Each number is 128 + 24 x the weight over its row's rms, rounded and kept within 0 to 255. Layers, rows and columns count from 0. Numbers have three digits each. The size before them is the row's rms in percent of the matrix's.

# up: layer 9 MLP up, 640x320, rms 0.0847, rows 530-560, columns 64-127
# down: layer 9 MLP down (transposed), 640x320, rms 0.0695, rows 530-560, columns 64-127
# gate: layer 9 MLP gate, 640x320, rms 0.0807, rows 531-561, columns 64-127
up530 098:162160131111126102096109142092111140122111142167155154130142084161136134094121141119138184133146149156122123137130145109146118109160121134135093162117099091134139159081171092132139115119110110
down530 100:178133122108151095159136101094110149123160124143115145123118123103146129139132174162113123150111117158163113107158142106145098098116148129159125142128090172107113139097123133102117097141133141
gate531 096:129131130112164133111157167124142095085182086155130129136106101108122090116154152107169114136106121152099069106169142152101144130105133107111130100151135097172190080101136126147135130141127127
up531 100:126124131119149126161152161126127110123136136106129161161154107149129122178185128165178134131172115121129131086141163102095113077135165128157114104143137129168123197116137165129158136123121140
down531 099:124091117135141150099153120181102114124151134124147114096102142131121097089153149127082081110158082142200128144089144118098093148113107145116138107124161162109100132136153132131121132149145097
gate532 098:153113101136149110103093134129137123131167120111143142120142082090133127106153125124132146118165133125144161137121136134154115142152152110138132170130147143124112150108121127159166146113105070
up532 095:119135128124140110134123189127115108134122170125159113117123113137117088123127109141186125128134142152143144149175154142112177117140100122126154139111080118114146161123091148125075147135166141
down532 101:161123146139145119120144125137134134115146125138165150114101161125089143115115130125163129154060121128125155140127141133157118131115170122092129144142101128185109129173124163130165141119121115
gate533 094:195183115129139148157144098144108126113129147121149108181137169140158106096127104167104122117062149141170121120099121139098162106129155148100139099150133162099151153103136126138126143156160153
up533 096:124122103097119212158159126175121130135129115097099109144126121140192124114121147146147148116152134145148115129202139152156146119092117144113106141110099127122167099139137123108114067156134102
down533 100:115142117171143124110097118116198123152141125092088125102101114117131193107149137094116169112128133140082145161138153110143141117125111134120126113124136078157137118108111143105159128138087101
gate534 108:133189142140145142148125073156124105137145162144099143132129121131115086128116128117146144136113144152141139074140117129107085131128103136127143159138129090103122138132126134163134117202182105
up534 112:154134122130097133111129139133113119116129101163095092137164113145137133141128131125120132118116174113137155136148146104152142127125122093085113159133147170103121128144138120134094080141118120
down534 110:067144118087107143092108145098113113158087111120132115096130134123115135116110104132111136124127155139147112121199147127111104136135138137074154105153150096178120148112098120100128135114126166
gate535 101:061126132107188136159156113171152120172126152123135134150147119148135082114155090113099175153116110120122110150165127136141177120114151167104147124151109085139121133113122118091117133107129092
up535 097:093082146179115097194106166113111086078118182126095165133100124143087123145131119139151116086136106172104161142171150172115143121147146100113122144080157118074118139127161103175144123152148116
down535 102:123146135120072143151094122111118121125100156134107141140136119080124119130119116137077146117155150144125129152123109160149104115162135105100102079134095162121083114143148150153125119130125154
gate536 102:106118120122098118130076130132089150139117132155097157132141178126128145140101094143131097120137131142121082136128130109143091133090107099111137132157103148128120113152115100078098118118135133
up536 104:110142128077135142102147126126121151124126125096121112139153118088133135129184110099103134122136179108133075128130132148196149068084140143113137140141102097105120107131140158123123113138129135
down536 105:168118169095147118146138117144126126102135124106123145144090153122136145086138150113135122149120108161137105148129140112160083114136153136140107130119115141095127110156093132166124123139172142
gate537 101:132115124133145128120123111095134136112112070132131107126121098131115122163131187171139173131148155157096099104108136123162127138142094117107136116145131173145121080127168114149179156116092118
up537 101:108170097095136146078178167114145179065090100146121175162099134161131152166119111125157122108172145080108110144095109144166098118122141096147172091123127139151137154102138127100163135116086094
down537 103:126123129156109138119123138161165111152170154110155142157173153088169075151126096145156186091129160129135153124114134119167126128105116128133109147113143119137133149136089132174133088126154143
gate538 098:115159139132074127168080147122125142130149148108108117106132110141086110128098123137115098121124162107167107149110186117133101137074180113097124134097154103114110139146103089160141125145140117
up538 103:120139098111084086118163138107080142127117128126090162103103115059094137105119116104148128125104177123157104143137136132132188144071138109066149125130155109111137111138104168137140139120140153
down538 108:124121134161150123158186091117055142126118124113133139087118143145105139132130108171131157129106093150132169132099142139128145150114137059126110112122066089094128204146151095186120148094136131
gate539 102:117140133170062127128131144123130119098154152158132159096132114155113117176114136144165119090110147111140081126137147121129123129161106105141129121145082130104132077117103158128164127099166172
up539 097:165139074183122128125178144080133081151114180165137164099189133124139085135148150146164099101152129134116097166129085150137109166150118123130135132141127107120120175144171112153125133142145160
down539 099:099147170149108160139105112108128108125120112152119094153132095077131174142137117108121142158149120112127111130122138165150133125123112089084139171117159178126099136146130069144099108097115136
gate540 096:117141122136144119127129097123111101124101127177134137105129106118112136112169146116144119152133157120091162090100143138129096151116187112098096130120105118142122106146123174125097104103132142
up540 093:086141169098095129097133103169101143079140126203118100153131115093142138150101097120128119131158097147127130135122114084137148150133158143135171115144138100086095094139157113150109145113160078
down540 099:146147121167152132118103165144129133162126150103115127129130089149097148143133110126079120106049161132105142103115167130079155123111125101145143099137107102149119133109138180129172132091105159
gate541 094:117163114152143102194137106094152133074101066149112146121107167143122157139102144131146133104161161109116101145090132133143125150140127157130129113135123122142118122129138111132142101141144156
up541 094:097149133173157089102122130115124125108140121137078119166106148097117158166112113132131137109153094085127150076137143126132124124080096145136116098144140137130113148160144092114155107076103161
down541 092:091133174147138126121131096158128147122135171142143162084173122146150146128138145086108113163102127129106119178082143163125145166139123086129114122097133127097148136146160144172143132084136077
gate542 099:118133131148166183156124138150127123108144116138155114183154101136084152135124165129096110101097154166123136108113176089119107142108121156108109139110123109095135160099131089123137133113137110
up542 097:116155144125099122159125138175179130102128142114144118074116112110157177113134159111138145120166146154115139116127126161115099125123133136095092148162120087123094134158160135137133122088125167
down542 099:105195119140107125113157086151134137093117136106170171081124111082143135118080157120103119120128131139141084135104098128154149146102139061127082094119128102162127122135120133115146111132118149
gate543 097:134098132128092105140145151081131162122149129135119130150133142148122132093140119166139148141134115137173117120097143110099138140102095118117079114095130078137160119111200119133151098121147147
up543 095:149150131150143145096102098148101129115131086157088135128116105181199109167142129122149165174124062143128165135096134174158147164144105128125108121148118136132148152092098112110117137172148121
down543 100:101128111176189127121129142130126132102129153094128136162133140089086138120152128114131147145094098122156128108145139144187118163142130087140123109117153090133107093090149158143156084128141114
gate544 103:101132173129136147123149156109100105121135131146146186178136157104156150118125090137151133119103090116142148111138162132162126169117110104140102147130151149128091134165144107155152129147074126
up544 098:123143129151125162115135129150170132087140147106120126103119134062162124087090115125128138127131130156114137110155124154083162099117102141099153116120110144124121193148120124130126112155124122
down544 104:155160135111136107134134088152107159121133117157129114145130133135115121170112108095126183141120105150110101127116106136162107099153115155142145102127177149157131121159119181131100096146077131
gate545 100:162089137127158118122088126150113180153112154124113137123077154094128107173150140124128131128129111148097097125122156124109169102119118134132097109108123158107092122101098160098109138115124105
up545 095:155111132109162116158114095107150107133135122142129102126116071137179137138122128114167127124119164138133128137100154167115114132117129169064129146144124092172115133149092061109112136111087105
down545 093:097129125127115128159122186127134166124134124125120110149183130095132093114156137118136164120188162107129141129152120110115111118155130141162175115184113089117121123105115179089133126162175183
gate546 099:167118133147166131108106101148098101156137111110136102178162115102133135120121129135176118095134103150108160099160143115133146161133130115169119149084155111109112107123061085119123164126105132
up546 100:110118102156115144173167099172135141108164124082127112137132165147142149175152107107153167142144161139120102147168157122107114108105099072143150077080124104133184162099112084139153140176109126
down546 107:146166171139097119156127150123101135165117108138128123127138094092113120121124139118140097128148145155126151157140139122137143143099117150121110115063151107146102120144117175156110124133147114
gate547 098:138137164144169115177164134101076139135101113121117127154116134153146121116130108123114140122053111142149133108137129111155120105107101119140121092166141082100140151101083133169063154106164071
up547 100:137110114114117136113071146160128151150129125138135116127105106100111121160124186177090118106168137104152130125129093123113128142150140153193169153137165110161139111120148156106101154115119127
down547 098:118156124133110155139177127158112153135093142137113126126111146141104120166103111152130151132137120178131125144130137109132108112140128119133129148106127121152121113099099108136103102132112117
gate548 102:118098142092137161149106149150137163095081121141132115149105125120126148149156128121165162117134130144131104125159132129092134128165104128118098150146094140131118118110089102107177125143149114
up548 105:165147101062182091133140147139122105119131193126124130147141111148143132108120128086154146086095114091131106113129131094102101162160130129138125123155129142176148116125118144147153115145143118
down548 103:105092070123112115123132101145157115125132155143128155117141076164146095135145120152096134139146151124137140135153133168129152137163118185153101138126134100142133118097169116143110134119146116
gate549 100:113151172116128095104107180138111147093144170126130105166137124164114127077133155132168095144139079140160129141124146127111142099127132136134128104113103150113144114107097133180076116136125133
up549 094:157092133110123081153133100161117176143109120067100142098153156146130131151122124142146136154169105118112134143127137144132146154165119098111117177148132117174103136103170142131164177229132142
down549 098:094103104074123164123083121142128124096137079210161139120142099127128099155105129105137125135112106131127096086092097095119148116134129150138146099119143136082152124187098162182138100113106147
gate550 097:120154149129106126126143161125127107147159157130139156177101090090092152132128144129097148187147123119155102104138155138109102114089165149160120118152120069120111126172140127149104127155130145
up550 102:096178116117105124162169140078112102184159177097135149131123118113153110137129129146126167191114099142152075139097130109121065102131097176135156130152115130126135127146133103123150127120102135
down550 095:143164105159152130132137111161121147126127132094103152140119126123181139156149131174189164167094095157088127129102126139140122156150166127166114135137105117110144118095132133117177146140152088
gate551 100:152140108139119134151127125104148114113161126103123164153112159093136093113144117138131111184099161104086168086135139136161153115160119108150147143145109148158106132156107149115132162117156161
up551 101:139068116126096092118101134198131099112124122169166115124146116139117139111109117147105169133135068139092116097089162118101170134143117129157129137112138100169111140154118134186118140148129138
down551 112:141146114153136161100133125126168149128160066109135109125156147156155117139138174103168152118116122130122080117144157172132126137157101203164091175140151129152147112129092176161145123106127107
gate552 095:144094089125153117138156144149149123099131139103158183172137116091069102141158174128112171123104134087111153114094126129167152124133120124153149105121131104113148112141093176100190153111130138
up552 105:133128175123133149133117116122126149144175169142121117152140115105126127157113093147134142156126120148137172108105112100163164114133135125191097085123124092079157108143115163148163139128090118
down552 095:146102125135130115142125100084155140178125102135131133110113097111101182116154109167153164081113098131147154139130118128136167140148113168137135144091134098126137122150134105135133174115112101
gate553 098:134135116118153118074112085129098143137148140153108102115150104132119101109100102134154146101111165113140068168171158140129106166132101139136158167145123133125132118135139158104117100103123068
up553 091:117151105137151077118115142173126102141080090104144116151171152126163088126111127134126143141119146164134137112103126130143088113082117140152120097157119109146143104107132094091104129127121100
down553 094:129104124157181165084138136100145115083139126113121123177122115085135098185134134105130136133137130149160115153091139116166127123127088109171111173149131119113149104129116118086189116111099109
gate554 106:163126152133119157134100149159120117156091117125145144109107134099150083135098104138150080149154153151147148137131122109128159141103106119087117108182125116135089123174117097155117140120142134
up554 110:086159131131146096160144101133112133125097118163122082142113135160115126121131150145127072120141092124133112123105109110143074098128146138105151153098163163124159110108161117119124143127114181
down554 102:129139118133093090119170134085150146167121150110140129116107111139090156163147177133123163119132141182181127126147136148114118113141089084093105093149081136075111167111098122139123109073173133
gate555 096:128166137123130145140153134121136135156143114148081151126161110119104099097137154168148126115133140109156118076158109145114148129169088129146183126142123167123112110154114153080124136122095071
up555 107:130136147137095137150146121092141168112146124186149108117105132109149117077132131127124125109081110098102133109106131095174135180125129120152160103115110122142114152101158144112105156138104121
down555 098:141128109170128109131099108119089125109132137124122123140121174142171101135129130153113121148132172088119165105133156170129144106107092099103125134160047172123105132093121120119142093136150162
gate556 105:137127127113130109158124147168128144140145138120126142111145109112146138125120155124158173168134081068138128137100139145083141127108102103093143114136150112139121105103124130127106133128090157
up556 103:125137130156142134119132129125128103137157119166163154140154104188150158156156130167176152099149116149112130121127107087115141183143105108153164142169134116085117134153136079082076155165155121
down556 102:122155144109137147142132103151124107117168112138124148110178105134127128126129130137191143141162109093133164158154137065081136132087137160129151131147094086161071154167158145117122121119107112
gate557 097:086155155137099116161149203131104090106089110126078144120131116181119130138107115152106126130138140134136093093176165120116153124141110099150143110141128144143121132196074145126134145099134149
up557 102:147103158099102144130093166126133100113137119147130108109148156111153107113103126137125109086140091132127087082170117126162118141160116125139130134138157043122091124093122132115127106122132096
down557 104:139101138146137113146119117135146106176111155158088141124152130116152124149110120131115120104156136158175134117125172113140152111138164162114141082134148168127125082119168107102162113121089107
gate558 100:100171150100123160150137087132140134114123087145159107162154139162078136113179143112100101089122153107129118148109093130142124122154170158130156152120087180154108117142156112094136136140195170
up558 103:112094114121123126106123147116151076143059102148120132154090101103167102163120171114096137126140110137173109132108120149098125132188162075138109097093111096144135120122158171107181183130124115
down558 101:115131097163183123148143099108157142122127143152113182154111122124127168096103122140087129168152120109133125137149105096120118129101134115105077150149123142095080131155134107095137096169110125
gate559 106:081068138092108144121140128154156113112095111118159136142134157191130119088114159124101169209149123099092097101136118148149138133144129092150171103109121134128144129104119112126141161099112137
up559 108:107147146131143090112137129134153130102120117159149128160132107176119146124171116119124105163147099096116113147115113142176125115114133136124107137122145129137108138163129122155182154148129138
down559 094:125180079139169134126153083119155111153135155177093110106115099140135138138123177100112136114104089144122126097081132129118099129126177126118165121130116102139126155107155111117151135145144134
gate560 101:106132172148093122111122117100084111088124139127109142140140162116094089123143173177103125086077099119132118129129120108111130124134123070113124122122119140133093133126139130158151127133091119
up560 103:112115106159117124094177110145095128119119168115131165134080106141144090137135113126139118110134109133104154148089160126200131095121121132150139124167140116117136138111134119132100122109185084
down560 098:155092151128098164135117094146126141170127083139133149083088121119080129111106132138149107091116070114141110126137143152135133151121157123124158155142056137089172148144128177127126143147146128
gate561 103:132085128095103119087129132126144136150160094141132137129139104133146131123154112109139099128117098186087121093152164130149090119122101117164147101104154114136198193136137102157159142141130162